Part of a small language model's weights.
Size: 12 layers, 12 heads of 32, vocabulary 2048.
Architecture: LayerNorm before each block, learned positions, tied embeddings.
Each number is 200 + 30 x the weight over its row's rms, rounded and kept within 0 to 999. Layers, rows and columns count from 0. The size before them is the row's rms in percent of the matrix's.

# o: layer 3 attention output (transposed), 384x384, rms 0.133, rows 53-63, columns 288-383
# v: layer 3 attention value, 384x384, rms 0.161, rows 54-63, columns 288-383
# q: layer 3 attention query, 384x384, rms 0.138, rows 64-89, columns 288-383
# k: layer 3 attention key, 384x384, rms 0.129, rows 64-88, columns 288-383
o53,131,244,145,236,161,172,166,191,242,179,224,194,176,171,237,240,220,150,250,230,186,157,191,213,165,215,170,211,231,233,246,188,152,208,226,172,230,224,231,174,169,196,192,163,171,180,224,215,175,200,189,229,148,266,236,206,158,178,221,217,173,146,186,169,236,211,229,215,173,184,208,203,197,261,154,227,258,209,182,203,179,241,211,205,178,138,228,222,191,196,226,200,239,199,132,228,182
v54,142,204,154,155,167,152,230,183,210,223,226,195,193,159,153,200,226,221,188,229,158,206,200,225,231,207,130,235,199,253,237,224,241,179,209,187,179,176,191,224,119,203,168,207,226,185,168,205,237,194,249,214,199,182,241,203,197,204,156,202,250,205,188,186,128,203,206,188,153,201,222,178,229,206,226,222,181,188,213,178,220,154,207,196,162,180,239,208,186,152,235,220,178,158,212,200,185
o54,133,240,211,224,231,226,203,191,205,186,176,221,200,199,272,199,206,150,208,149,213,210,185,175,163,197,252,177,200,188,175,178,193,203,202,226,203,225,190,152,232,224,233,215,203,195,270,171,220,186,182,182,181,193,207,199,186,238,198,177,228,205,192,196,227,194,187,213,251,197,229,230,200,207,197,209,209,216,192,176,189,212,159,258,252,206,140,150,232,229,157,194,219,180,240,232,196
v55,139,187,231,161,211,182,219,189,221,245,189,206,188,209,194,153,250,208,187,228,201,168,216,222,202,180,199,217,214,161,132,139,134,219,242,241,223,183,218,259,247,195,253,182,263,219,225,186,189,237,148,156,201,193,157,237,179,207,221,162,159,223,163,189,196,233,163,158,244,226,194,198,172,200,145,216,189,213,177,176,190,203,186,194,137,206,175,144,221,229,196,203,214,242,159,175,147
o55,128,193,188,220,219,231,173,154,166,153,154,198,192,197,173,249,154,172,223,165,174,182,146,190,179,227,196,213,211,274,216,250,228,213,163,125,185,206,208,210,164,161,156,269,176,213,172,153,134,198,190,213,191,225,215,200,192,163,168,228,243,186,209,217,228,158,215,228,206,150,238,192,187,196,218,160,188,131,172,217,228,210,226,176,230,219,240,215,172,171,166,212,152,176,216,229,220
v56,138,250,208,218,137,217,164,174,190,215,122,220,251,125,240,191,160,193,197,153,223,188,182,204,203,200,180,217,241,223,185,181,267,191,160,164,221,195,269,139,183,241,218,195,280,182,181,134,175,185,200,155,171,205,217,147,138,224,199,241,223,222,204,181,207,206,175,202,194,261,195,154,224,193,184,207,158,180,175,213,208,169,218,220,154,165,162,197,135,172,213,182,184,207,222,213,172
o56,133,201,207,213,230,191,242,187,204,219,215,144,122,221,173,213,223,203,157,182,176,183,215,242,169,195,222,161,167,172,248,215,189,178,230,256,159,210,135,225,206,152,208,278,198,187,189,220,219,187,141,239,195,239,205,263,219,168,193,145,193,210,201,215,212,173,216,202,241,171,194,209,209,212,200,169,225,213,189,223,184,231,199,185,215,208,186,160,217,239,167,201,182,169,152,221,194
v57,138,205,223,202,170,206,219,198,200,205,218,221,232,185,183,181,189,197,209,188,208,141,194,168,234,111,186,192,218,218,199,225,183,225,241,163,198,217,244,210,166,177,227,209,208,252,213,195,229,250,212,168,212,179,235,228,238,157,192,228,289,248,207,211,162,206,216,178,215,238,201,207,193,182,191,158,205,222,182,215,190,223,235,171,226,180,223,203,139,152,141,202,227,226,172,187,182
o57,135,227,215,203,281,223,202,207,213,184,204,184,192,205,208,222,219,224,181,164,165,243,201,210,190,254,216,196,193,208,207,226,227,179,137,235,194,193,144,219,226,162,168,140,189,192,196,200,190,147,185,257,221,219,181,157,181,179,232,194,149,161,208,186,208,187,181,197,156,164,229,198,208,175,184,245,234,198,239,173,194,248,195,265,191,200,229,225,206,251,219,208,150,222,213,192,257
v58,146,187,192,242,205,236,161,172,230,227,234,185,203,187,230,196,217,206,234,222,194,157,201,215,192,193,183,159,216,142,226,220,178,198,184,156,210,124,189,185,180,190,142,224,142,172,179,169,185,159,151,238,228,189,205,190,149,196,226,239,186,193,219,181,175,165,228,196,205,279,156,211,192,253,170,206,202,169,210,205,283,255,243,187,188,146,165,192,179,185,190,213,184,211,150,283,201
o58,129,209,231,209,211,225,199,225,163,153,191,203,195,234,154,204,209,221,146,163,208,221,199,240,211,231,220,213,183,235,214,214,208,217,192,224,140,234,183,209,257,199,207,213,225,155,218,242,176,241,212,190,151,205,236,180,225,234,179,220,248,191,218,225,238,246,216,180,232,168,205,148,149,109,234,172,141,166,189,209,98,208,123,215,153,251,195,212,176,245,186,175,211,215,204,185,206
v59,146,232,237,220,228,188,160,186,193,213,187,180,209,194,211,194,165,163,182,211,208,235,251,228,226,226,198,157,167,181,193,173,178,189,158,235,234,217,210,158,185,246,215,179,182,220,190,157,189,227,232,254,211,174,178,184,243,210,179,243,219,224,153,257,209,167,224,160,219,198,212,211,175,232,169,135,178,185,173,222,212,241,229,188,197,185,165,177,110,236,236,244,157,210,172,149,151
o59,143,215,188,198,164,206,180,244,172,174,269,237,195,240,171,235,241,227,147,161,178,170,161,231,183,195,208,198,211,225,215,193,212,283,235,185,150,184,199,215,150,188,178,235,198,132,254,239,207,183,167,198,158,205,218,256,218,175,251,189,207,162,247,183,226,227,194,207,170,204,177,166,264,185,209,216,236,171,220,212,163,182,200,180,203,205,259,259,268,213,167,179,296,216,190,236,221
v60,139,141,221,181,197,200,198,203,224,162,156,214,211,216,219,178,255,233,199,222,219,218,173,225,273,147,216,173,212,224,181,138,237,199,237,222,241,236,157,184,178,219,195,246,171,153,189,165,218,201,225,129,209,202,234,172,177,202,237,218,228,210,184,192,199,189,219,156,257,268,200,167,206,213,235,204,169,164,199,257,226,166,212,212,186,232,213,208,201,195,163,232,191,170,149,152,205
o60,129,272,194,180,235,179,171,214,195,206,225,186,189,196,193,171,189,169,204,177,214,167,176,179,161,208,209,161,197,151,254,199,189,187,193,184,159,201,228,207,209,184,205,185,249,196,216,279,227,151,141,284,180,205,218,261,244,204,157,170,178,188,226,203,190,223,204,251,180,165,185,205,185,199,162,234,256,185,159,181,174,195,221,152,206,222,144,194,204,154,233,162,184,235,219,244,195
v61,140,202,186,205,187,175,215,208,249,206,188,205,226,234,207,182,275,237,200,163,195,266,220,199,196,178,195,233,144,213,163,207,228,182,232,219,231,237,211,152,215,190,199,219,235,210,203,140,166,202,208,148,181,229,208,222,168,241,196,201,179,202,224,208,256,178,162,194,210,156,207,217,170,175,204,207,221,193,204,201,154,176,203,220,206,199,178,209,229,208,145,228,201,213,117,245,193
o61,135,183,168,205,216,218,218,192,149,207,196,226,151,187,217,224,173,171,227,183,229,143,163,248,158,196,226,216,199,216,225,210,163,133,166,170,154,178,176,211,231,180,178,150,182,186,195,251,243,180,200,235,178,200,190,201,208,204,179,226,266,203,185,188,160,220,223,217,223,242,179,197,225,214,244,174,139,188,171,225,257,204,184,152,206,182,200,182,146,156,235,157,172,221,222,160,186
v62,132,200,149,240,199,147,167,182,223,226,216,226,176,218,191,165,257,226,270,233,206,195,181,187,219,224,153,197,223,177,211,186,220,214,167,175,238,210,174,221,240,229,184,203,284,154,180,184,222,209,206,219,190,204,193,175,173,197,201,138,179,216,154,204,135,188,185,148,231,190,232,156,202,245,174,195,219,176,212,155,253,205,196,191,159,235,211,223,201,213,259,209,257,198,229,226,229
o62,123,221,212,202,214,235,183,199,202,181,189,152,186,233,228,252,230,200,117,207,196,212,182,194,235,189,258,135,189,225,181,229,199,204,212,260,165,174,247,164,158,202,221,240,107,222,238,162,156,189,263,204,163,197,189,243,181,182,245,206,226,194,176,201,217,213,216,231,224,227,220,188,222,193,264,214,131,206,172,210,131,233,180,220,206,195,147,213,213,172,155,224,199,206,235,226,141
v63,137,217,203,246,233,159,207,245,188,213,174,207,191,203,211,238,198,157,168,190,225,187,223,225,137,173,208,186,165,170,169,232,248,217,168,186,271,167,245,204,176,261,198,158,272,232,191,173,171,277,133,148,172,230,192,160,248,199,223,203,165,261,211,206,159,223,205,222,219,178,160,211,100,185,174,185,237,212,209,242,176,185,188,218,210,191,170,203,197,225,181,241,183,263,180,245,171
o63,128,220,229,203,169,218,204,191,216,219,223,221,203,175,195,208,193,266,228,228,187,212,172,217,279,228,162,243,264,241,221,165,176,230,224,197,145,224,170,234,231,151,183,285,144,149,242,193,219,166,219,241,174,198,166,204,180,181,191,236,203,155,212,169,223,253,146,159,199,152,265,190,273,233,208,235,193,154,162,209,224,179,227,188,190,199,223,218,147,176,255,198,166,184,194,174,165
q64,077,181,186,185,212,186,163,208,202,147,209,189,170,199,205,191,214,222,130,167,181,168,149,196,238,205,166,189,207,235,267,220,172,169,157,188,166,196,226,225,217,174,244,176,186,163,214,208,180,204,244,171,231,198,172,169,214,168,200,245,160,145,206,210,204,173,245,230,188,188,201,228,167,157,248,295,191,196,158,174,243,224,204,186,218,233,169,183,193,201,235,198,225,162,166,210,160
k64,075,190,170,197,205,174,199,216,218,242,194,174,168,193,168,187,216,192,208,190,146,226,188,205,236,199,215,180,227,173,221,147,190,263,171,200,178,219,160,146,194,195,230,168,247,245,126,189,262,208,248,251,209,213,171,158,168,244,210,196,160,174,207,221,167,150,167,229,187,170,263,206,200,190,195,160,225,279,231,192,212,217,198,124,170,202,193,216,212,232,270,165,258,171,120,156,223
q65,084,189,202,208,221,217,178,181,223,220,155,192,175,248,163,183,165,213,184,179,221,245,225,201,184,223,105,172,171,211,177,199,168,200,158,220,151,187,194,181,202,209,128,201,162,249,170,214,220,173,172,278,203,220,203,238,218,240,224,184,173,237,170,180,169,197,233,178,188,169,286,202,228,208,209,190,195,178,188,154,230,189,209,203,224,200,228,175,197,269,172,196,224,177,183,179,160
k65,087,178,184,227,184,196,179,196,130,212,229,223,194,204,233,206,162,211,175,185,194,235,154,218,217,186,116,222,222,251,179,161,133,185,184,204,195,227,180,238,219,233,173,244,133,253,205,197,199,185,221,200,209,166,198,189,221,261,184,209,200,182,210,152,172,238,189,200,247,171,228,190,224,184,193,208,207,199,165,196,224,193,202,200,180,179,228,226,191,244,200,219,207,209,162,241,193
q66,075,228,204,190,202,228,243,230,218,173,236,205,189,157,177,210,205,224,187,227,200,171,206,186,239,170,207,194,148,173,226,231,179,187,261,209,175,210,194,204,175,132,210,199,207,199,193,229,169,190,207,204,160,133,210,236,228,207,227,204,206,129,218,253,228,187,211,195,139,211,193,231,279,196,156,204,133,149,280,166,172,233,194,168,206,198,154,185,200,188,227,160,243,204,232,178,189
k66,085,206,171,129,237,182,238,233,166,230,193,210,141,185,228,247,238,237,184,184,211,196,270,205,173,216,215,233,192,210,261,162,191,174,215,130,200,211,201,225,225,219,201,202,259,128,162,234,135,191,154,225,204,245,190,206,161,191,207,186,201,211,178,213,200,174,169,270,202,162,194,187,211,223,177,197,246,231,218,186,164,184,213,178,207,205,167,197,212,260,208,111,191,253,169,106,163
q67,078,187,226,221,168,208,176,180,178,189,174,148,200,230,200,170,161,221,181,199,257,211,194,245,161,268,157,210,203,216,215,153,218,209,227,192,207,191,134,192,208,239,223,176,188,191,157,230,245,216,245,196,170,197,187,182,188,222,186,207,199,185,206,232,214,146,177,229,205,202,246,183,226,182,208,177,148,156,190,164,262,202,173,227,178,234,188,241,204,159,158,234,171,149,250,200,219
k67,088,247,236,223,168,200,222,182,214,173,190,194,220,142,220,191,215,202,155,206,209,186,166,236,225,219,179,194,184,194,120,150,232,166,186,215,213,222,155,191,163,214,125,231,231,212,206,194,177,134,190,228,205,226,227,240,174,222,189,233,231,208,195,175,205,233,207,191,205,130,186,220,164,151,201,197,156,151,220,251,219,122,170,157,123,204,205,202,194,196,211,211,210,201,194,189,181
q68,087,235,169,206,184,229,226,186,147,229,155,217,189,247,175,135,219,214,224,156,181,148,181,191,226,226,255,186,187,173,213,205,190,208,194,244,156,179,217,231,236,198,201,221,169,243,160,204,189,221,223,171,194,235,174,174,214,216,192,221,197,188,200,168,212,155,206,152,193,172,165,182,212,205,244,185,191,218,224,237,241,239,188,178,157,199,215,180,219,154,204,224,211,189,217,173,159
k68,095,167,210,134,160,248,121,170,136,199,244,191,162,172,201,168,206,224,227,180,176,235,214,183,197,252,223,210,210,229,174,162,205,197,142,161,198,222,158,162,242,190,201,194,188,214,218,206,197,177,211,268,194,190,194,245,218,259,252,239,193,206,193,219,273,201,174,198,161,183,221,174,193,199,222,164,204,187,223,136,227,222,237,222,191,213,168,198,214,183,228,177,142,239,176,153,164
q69,079,247,172,203,198,208,248,167,165,148,161,218,207,241,162,181,202,187,211,167,133,200,226,203,204,217,202,194,148,174,181,206,185,160,225,193,218,115,236,248,270,221,176,122,176,260,158,163,209,246,173,190,204,208,174,120,197,198,197,202,235,167,167,228,205,176,230,267,207,194,219,204,209,214,136,208,193,205,172,141,208,183,176,181,228,153,195,188,229,145,202,182,157,224,218,227,181
k69,080,248,207,223,214,242,196,172,192,205,220,205,243,189,237,236,179,215,191,182,138,201,216,171,212,197,216,173,215,166,229,160,159,226,184,258,185,187,212,173,196,226,232,225,213,202,181,129,216,225,178,182,189,223,206,159,171,194,209,234,223,180,185,232,245,204,174,229,158,144,161,240,157,145,161,191,198,157,240,208,155,177,194,174,227,219,186,151,214,215,231,175,224,214,181,191,149
q70,076,211,215,260,232,248,209,226,214,258,173,169,196,169,166,150,238,147,187,209,203,228,228,229,210,218,213,198,175,202,275,223,200,119,235,175,220,211,182,212,197,172,245,231,193,235,218,210,239,183,146,190,180,190,220,190,180,158,240,169,175,233,194,207,213,162,202,195,201,126,186,170,244,173,189,255,193,185,210,169,195,188,167,218,181,190,206,138,185,185,164,181,190,235,217,176,164
k70,081,201,189,176,206,193,177,200,224,182,121,246,211,198,204,177,213,199,211,187,252,217,176,224,143,247,152,251,182,172,193,230,202,209,268,179,160,198,219,209,211,202,199,187,177,210,220,183,222,187,199,232,165,216,183,187,191,192,170,204,236,201,174,189,188,258,215,191,199,177,195,154,197,197,166,246,196,208,215,153,196,224,185,220,229,226,169,182,224,196,133,213,173,232,211,213,173
q71,079,189,224,153,187,217,197,200,174,176,166,204,169,217,192,174,193,193,175,175,165,183,214,226,171,198,250,184,283,240,216,164,172,228,174,260,162,200,179,218,221,197,184,189,172,243,227,216,211,209,256,175,237,218,159,144,205,165,237,163,155,191,199,197,268,189,170,234,193,209,220,190,236,260,225,183,167,168,182,237,195,208,247,178,188,219,157,221,208,186,186,215,249,171,244,211,244
k71,083,145,212,166,172,202,158,170,178,159,179,193,197,206,222,196,200,202,192,177,177,184,226,180,201,219,208,164,178,226,198,177,198,149,148,203,238,233,177,174,200,247,136,171,186,231,151,209,194,224,174,209,229,226,167,184,206,155,202,172,194,176,240,196,289,178,162,227,180,207,217,158,172,183,246,205,200,151,196,234,138,214,175,204,242,222,182,239,213,242,154,199,174,180,230,220,248
q72,083,157,189,208,169,197,230,151,239,178,194,226,288,155,193,238,170,208,206,170,146,206,193,155,184,182,180,221,187,223,193,215,210,155,260,211,223,239,231,191,175,182,213,196,211,212,290,195,182,173,212,202,186,192,190,218,214,204,199,197,203,254,219,256,207,245,203,187,185,219,180,211,142,192,208,180,215,240,183,188,181,239,255,160,227,211,287,222,215,233,241,234,160,187,259,215,230
k72,084,219,164,230,217,237,243,205,203,203,158,200,198,258,220,222,169,160,210,197,295,197,164,191,162,215,186,160,211,209,194,214,161,224,177,229,204,188,252,209,223,186,219,165,204,252,230,165,197,217,208,205,234,205,216,219,180,200,240,206,148,182,197,236,248,199,183,249,172,251,172,210,182,188,236,212,199,192,156,142,193,218,204,238,220,202,272,193,218,228,206,249,197,103,192,222,204
q73,075,221,167,179,207,197,225,121,192,226,180,197,160,213,245,219,213,211,197,183,203,236,244,207,227,237,229,214,243,180,236,214,220,192,211,195,217,163,244,201,238,157,166,224,180,183,202,202,151,177,173,200,215,197,186,220,230,189,232,193,171,198,126,224,163,145,218,177,236,212,192,192,168,231,253,178,188,258,199,187,209,159,208,192,230,208,241,204,199,201,181,237,155,252,184,223,194
k73,082,175,185,239,210,181,177,168,205,242,206,200,194,150,173,185,225,200,192,171,162,194,232,246,184,202,197,137,246,194,222,213,175,157,192,140,246,191,175,149,230,196,197,239,185,188,220,268,197,227,172,148,182,174,226,257,237,211,218,123,173,235,216,146,222,197,212,153,224,232,205,228,162,203,192,215,177,206,193,143,162,221,202,157,232,218,164,205,243,188,173,210,233,237,205,179,208
q74,085,214,144,187,209,196,187,175,185,179,157,146,121,223,217,195,213,172,163,127,182,194,180,174,221,213,220,163,120,240,170,167,209,164,178,213,189,193,169,183,188,210,179,225,189,201,179,212,255,230,201,237,236,223,192,164,237,202,192,227,190,168,202,187,222,176,175,154,240,251,158,196,194,194,227,217,186,243,177,185,186,171,207,183,250,179,158,233,200,186,174,248,186,186,251,197,200
k74,091,185,135,162,256,175,171,234,203,220,214,205,238,173,229,253,229,187,164,224,174,232,214,198,224,208,241,209,223,218,215,180,270,186,198,198,201,279,144,180,218,179,152,194,209,181,177,214,248,174,188,255,171,191,233,187,247,243,205,167,220,203,217,254,216,186,157,192,213,173,211,180,205,171,152,216,226,214,241,208,155,196,214,162,195,174,215,194,196,187,193,198,215,202,192,193,191
q75,082,167,202,146,182,223,260,171,162,215,136,236,176,219,150,195,121,174,166,165,200,211,211,195,207,202,221,207,168,177,191,198,210,163,219,171,191,187,199,219,255,180,207,237,174,174,156,183,271,194,198,221,166,205,188,193,198,211,193,186,213,190,274,218,215,206,199,223,220,186,203,210,201,196,210,196,161,209,255,155,269,238,230,236,232,211,112,223,199,145,190,218,165,160,153,191,252
k75,082,186,154,151,224,165,159,147,132,258,221,205,232,151,257,206,158,177,192,218,133,243,184,186,201,200,161,170,199,146,192,165,196,196,209,261,194,210,188,195,190,223,191,229,261,271,186,215,259,201,193,233,212,195,216,186,212,254,142,174,217,176,235,234,201,212,247,205,159,226,198,202,174,194,222,198,222,248,235,164,182,202,202,216,196,220,162,169,177,179,213,252,173,204,183,199,163
q76,086,189,235,208,180,206,222,195,179,204,150,182,203,259,235,225,252,188,181,215,179,211,283,175,224,165,214,141,202,190,236,147,194,220,193,183,163,224,177,270,167,225,178,169,185,197,176,226,214,129,180,247,188,165,169,217,206,204,167,166,204,138,175,161,214,227,195,192,163,257,230,250,212,207,230,183,231,258,171,224,195,219,217,212,178,218,214,194,190,216,230,180,190,215,167,199,197
k76,085,158,264,174,157,193,175,191,143,243,195,213,161,179,200,217,211,252,228,190,145,200,230,218,260,248,195,237,210,242,249,152,216,207,212,197,243,186,193,187,197,206,230,144,231,176,163,228,204,201,183,203,198,132,217,195,244,212,207,177,276,130,174,171,212,263,196,197,194,228,238,200,216,166,147,200,235,228,206,195,147,243,162,171,238,179,146,167,170,147,225,208,165,211,163,163,199
q77,076,237,185,212,265,148,208,176,202,247,239,201,182,127,203,210,262,236,180,203,186,196,184,171,200,186,181,161,229,198,159,245,191,202,185,116,196,237,155,241,203,193,215,187,235,177,173,176,204,206,202,257,153,176,210,198,130,172,198,245,164,218,190,237,169,172,191,199,178,203,224,214,219,149,161,229,185,196,188,207,193,208,202,188,111,153,209,181,185,285,185,198,210,215,227,217,199
k77,079,249,196,191,190,178,223,199,227,216,222,229,191,162,248,218,191,242,166,177,176,178,202,189,190,225,196,209,172,166,191,194,200,239,198,152,192,195,201,215,230,105,141,182,225,224,209,238,129,144,246,218,193,265,174,185,250,176,214,212,193,254,225,265,210,186,176,224,199,196,143,182,278,178,195,247,172,218,206,227,256,149,212,180,156,173,192,156,218,258,200,192,201,219,210,220,225
q78,075,198,239,166,190,180,189,208,197,193,214,229,183,218,222,186,211,214,265,196,208,185,128,228,170,183,240,201,198,186,193,212,190,176,261,190,245,134,244,211,281,191,160,171,194,158,197,169,200,207,218,173,213,181,128,221,203,147,184,156,215,235,234,162,228,181,222,198,212,173,159,169,222,240,190,166,213,211,176,209,210,230,169,188,223,222,186,169,203,177,248,227,193,174,215,215,199
k78,078,162,257,199,186,236,137,185,172,187,207,174,158,160,166,190,179,219,221,222,226,186,203,182,216,187,223,184,246,209,187,184,199,224,179,190,179,199,217,204,246,206,182,202,187,206,193,221,226,218,201,179,181,197,241,238,207,245,206,133,173,178,197,180,209,186,147,188,176,158,241,220,190,215,189,192,211,208,229,205,187,217,159,259,178,205,158,180,198,226,205,245,177,207,173,159,168
q79,076,211,155,188,192,214,249,212,160,290,200,182,141,201,238,169,183,212,161,176,236,218,185,203,156,210,264,170,235,195,205,202,240,189,244,212,162,223,217,207,190,192,234,202,178,214,212,169,184,205,233,233,184,191,236,271,196,178,173,173,219,162,224,223,214,162,268,166,201,216,168,204,212,207,254,164,198,207,226,270,194,210,177,206,203,210,168,226,222,236,231,200,217,209,183,222,191
k79,082,157,150,173,165,190,224,200,154,181,184,214,185,144,203,168,254,221,231,200,196,224,206,258,176,168,157,179,149,180,229,179,291,179,179,247,241,184,219,198,241,184,210,167,235,191,235,179,224,265,201,215,182,200,208,184,233,185,205,213,191,176,237,177,200,200,204,226,234,224,230,175,226,189,237,224,178,199,233,219,194,188,160,207,214,162,158,164,192,201,219,227,219,295,248,222,198
q80,077,206,164,172,157,157,227,225,232,188,200,233,222,278,258,202,164,224,203,207,220,200,199,203,190,208,217,205,154,175,187,213,206,232,212,192,185,185,205,198,191,172,201,191,224,225,257,169,232,162,199,163,226,215,243,199,200,238,198,170,245,165,269,230,249,262,200,198,214,148,219,176,223,236,231,141,177,185,195,190,176,184,233,177,229,212,257,235,192,151,269,192,240,182,248,204,226
k80,073,201,184,174,194,216,165,158,156,181,184,226,232,224,192,175,158,115,204,183,200,164,227,176,241,194,276,197,170,191,212,177,207,221,168,214,175,181,186,242,224,228,213,218,195,215,209,162,238,230,194,208,255,183,183,216,244,137,165,225,251,196,204,153,243,201,188,190,189,236,212,150,176,196,216,180,187,203,199,222,181,169,210,218,224,204,235,210,180,201,243,156,192,179,302,240,202
q81,074,182,176,204,279,197,218,183,202,137,217,192,160,220,268,178,185,176,205,233,169,169,220,178,225,159,186,161,225,201,191,236,201,252,158,194,245,160,155,191,237,233,218,167,168,193,200,205,182,206,179,216,203,216,192,202,196,163,248,203,235,275,192,161,166,174,226,175,205,226,218,220,209,212,194,151,210,204,144,226,211,163,222,167,167,217,199,190,211,174,185,196,220,218,207,165,259
k81,080,199,180,226,241,178,207,141,227,208,204,200,183,191,187,172,208,169,235,182,187,185,187,189,222,212,239,225,216,186,217,204,193,179,199,208,219,200,138,194,221,195,152,226,240,191,157,193,168,191,245,240,216,173,173,201,178,176,153,213,179,220,205,194,187,159,209,202,199,207,169,188,281,207,248,175,158,223,218,160,174,211,225,247,215,159,203,152,217,220,186,192,227,210,139,162,231
q82,087,254,239,226,218,171,231,221,157,194,228,259,237,197,211,192,207,172,252,193,135,218,172,221,200,236,235,202,138,222,241,271,192,181,198,226,179,225,175,191,163,198,194,147,220,205,212,227,179,210,194,190,209,155,194,197,198,200,152,163,229,195,234,211,177,192,185,156,187,240,196,215,204,171,236,230,201,183,291,215,190,278,197,147,221,133,193,154,256,187,186,237,145,242,183,160,192
k82,087,197,167,138,177,195,176,187,196,170,192,196,247,170,217,188,219,231,215,213,190,217,239,164,182,198,225,252,191,219,188,164,222,230,193,194,226,239,187,214,254,199,208,199,257,225,189,203,228,205,217,173,220,160,184,205,191,201,179,199,163,230,205,230,221,170,157,178,163,256,218,144,226,158,238,204,219,247,182,207,239,220,238,218,215,198,175,212,204,207,196,220,152,246,203,252,181
q83,073,229,196,169,233,215,225,204,222,175,201,221,197,189,156,208,218,218,226,169,192,206,212,206,234,223,199,155,169,229,206,230,201,171,180,166,209,242,217,132,248,158,203,175,211,209,202,222,218,194,221,245,186,167,211,133,165,146,202,204,216,198,209,221,183,172,156,212,208,215,184,202,201,230,169,178,174,248,219,197,195,228,215,203,135,194,215,189,227,141,229,160,225,185,172,201,225
k83,081,217,224,201,186,234,202,146,209,214,237,157,233,181,223,213,224,201,182,197,158,194,201,223,193,176,179,227,174,215,237,158,201,261,223,188,191,185,188,160,250,245,191,174,261,186,219,212,204,143,184,158,166,177,190,176,183,186,214,203,222,207,202,215,154,185,160,206,199,252,184,196,142,191,149,207,173,246,164,286,192,169,186,170,193,164,199,155,176,189,252,156,186,234,174,177,226
q84,083,264,210,232,218,236,174,146,193,210,213,233,181,210,191,192,194,213,164,167,209,190,167,238,140,252,190,198,220,255,189,194,200,208,141,162,179,235,191,182,257,199,207,198,214,170,165,172,214,261,254,165,190,149,181,192,234,162,227,183,239,181,210,184,192,138,205,211,186,191,296,201,222,174,187,188,245,175,208,261,222,289,235,195,223,200,239,201,202,165,163,230,191,240,173,195,184
k84,095,216,199,214,187,252,202,156,226,206,210,147,247,160,269,215,210,230,182,210,216,171,160,242,217,157,127,227,247,193,171,180,147,172,160,167,211,223,231,141,198,178,135,261,210,185,201,188,221,207,224,218,228,212,211,203,234,192,195,228,162,158,185,221,227,190,177,212,210,164,194,194,223,179,214,165,193,211,251,232,222,156,212,170,198,201,220,180,176,249,206,189,208,175,217,207,170
q85,077,208,144,229,238,244,223,195,236,192,173,153,195,230,180,250,196,199,176,228,238,213,166,165,185,161,214,213,287,179,229,227,186,190,218,176,201,182,205,168,235,222,158,240,248,214,196,251,198,194,190,196,190,183,198,179,201,188,201,218,168,180,172,179,156,158,262,214,184,193,245,240,213,227,219,182,114,212,231,202,229,167,172,226,263,219,226,238,182,130,189,243,199,237,220,209,221
k85,077,242,142,209,155,242,201,230,206,200,208,156,182,237,191,208,187,242,204,194,187,174,211,229,275,173,186,243,218,204,179,182,188,183,268,244,202,159,209,188,218,226,183,187,189,166,227,179,178,185,164,198,247,153,151,223,214,222,212,187,157,174,199,189,166,222,213,232,185,184,158,188,183,208,162,262,236,205,227,232,223,186,246,235,166,204,178,225,233,223,179,136,207,220,237,164,172
q86,083,152,226,237,216,227,186,255,217,169,186,158,179,184,196,243,145,226,197,216,211,243,212,175,207,227,216,215,238,226,165,214,224,189,161,199,261,211,205,245,214,244,204,234,238,171,223,175,169,181,238,186,151,206,224,245,166,223,214,230,187,257,191,168,171,178,210,214,188,192,164,200,157,202,251,248,212,164,217,204,171,173,180,191,193,209,201,196,178,258,151,239,138,174,214,193,201
k86,089,204,232,323,224,249,189,268,257,206,171,228,184,171,220,212,165,196,191,193,213,151,170,220,198,171,231,200,197,165,143,237,224,222,196,169,211,223,201,235,188,184,234,227,223,217,244,212,174,239,199,177,180,168,210,201,196,191,185,203,182,162,248,194,176,157,154,160,197,248,134,226,229,185,220,256,230,147,193,164,218,158,190,184,192,148,235,208,219,200,208,243,240,203,213,307,193
q87,085,205,228,213,273,200,173,232,219,189,247,173,182,168,194,211,136,232,204,202,215,218,220,211,218,217,211,192,218,247,222,194,307,205,201,215,170,225,171,203,185,243,201,195,187,217,201,217,200,167,251,200,116,226,241,167,202,212,177,202,211,173,199,231,156,192,164,215,173,195,191,195,201,188,229,203,179,214,208,216,204,251,175,265,196,195,180,224,198,158,154,170,214,249,226,192,264
k87,098,198,220,174,222,228,183,196,249,185,205,191,205,164,144,197,177,213,226,196,264,186,225,211,234,180,192,184,221,265,181,185,175,221,208,245,198,250,210,242,236,219,212,192,210,141,155,253,161,188,173,185,157,176,181,227,214,213,197,213,210,198,195,172,189,208,174,229,147,175,193,151,228,187,199,241,176,255,218,228,210,187,191,217,211,209,151,199,202,201,158,182,176,262,232,229,280
q88,076,215,192,228,189,203,182,225,154,240,192,112,208,186,209,178,240,260,192,246,219,208,193,142,151,213,215,227,246,211,163,154,263,180,199,185,235,206,205,220,160,209,184,222,200,274,162,175,190,184,174,153,221,158,186,228,176,164,202,188,205,160,167,233,213,242,187,171,191,228,226,183,204,191,195,233,149,211,199,166,224,214,146,189,179,212,178,212,237,169,225,160,190,161,183,231,184
k88,087,217,212,138,185,151,227,220,225,210,230,268,229,191,236,148,193,213,178,180,158,158,234,191,153,211,201,194,183,252,178,195,217,198,173,215,241,222,167,213,205,179,195,240,228,186,231,206,182,207,207,194,227,217,210,162,182,222,230,178,220,212,214,187,109,247,174,205,215,205,186,217,130,185,180,169,130,217,209,192,146,193,186,169,139,209,130,200,185,143,220,226,215,210,153,206,172
q89,081,215,178,298,190,252,234,235,159,176,169,223,194,215,170,122,259,157,239,209,215,176,180,193,173,208,183,178,175,193,211,168,206,206,214,212,153,204,233,200,229,145,179,165,202,221,238,201,216,174,212,224,155,186,225,135,177,211,167,206,235,210,196,207,261,177,210,184,192,192,206,230,200,257,227,187,179,199,202,241,193,241,193,215,183,181,210,130,195,255,268,243,141,222,137,200,217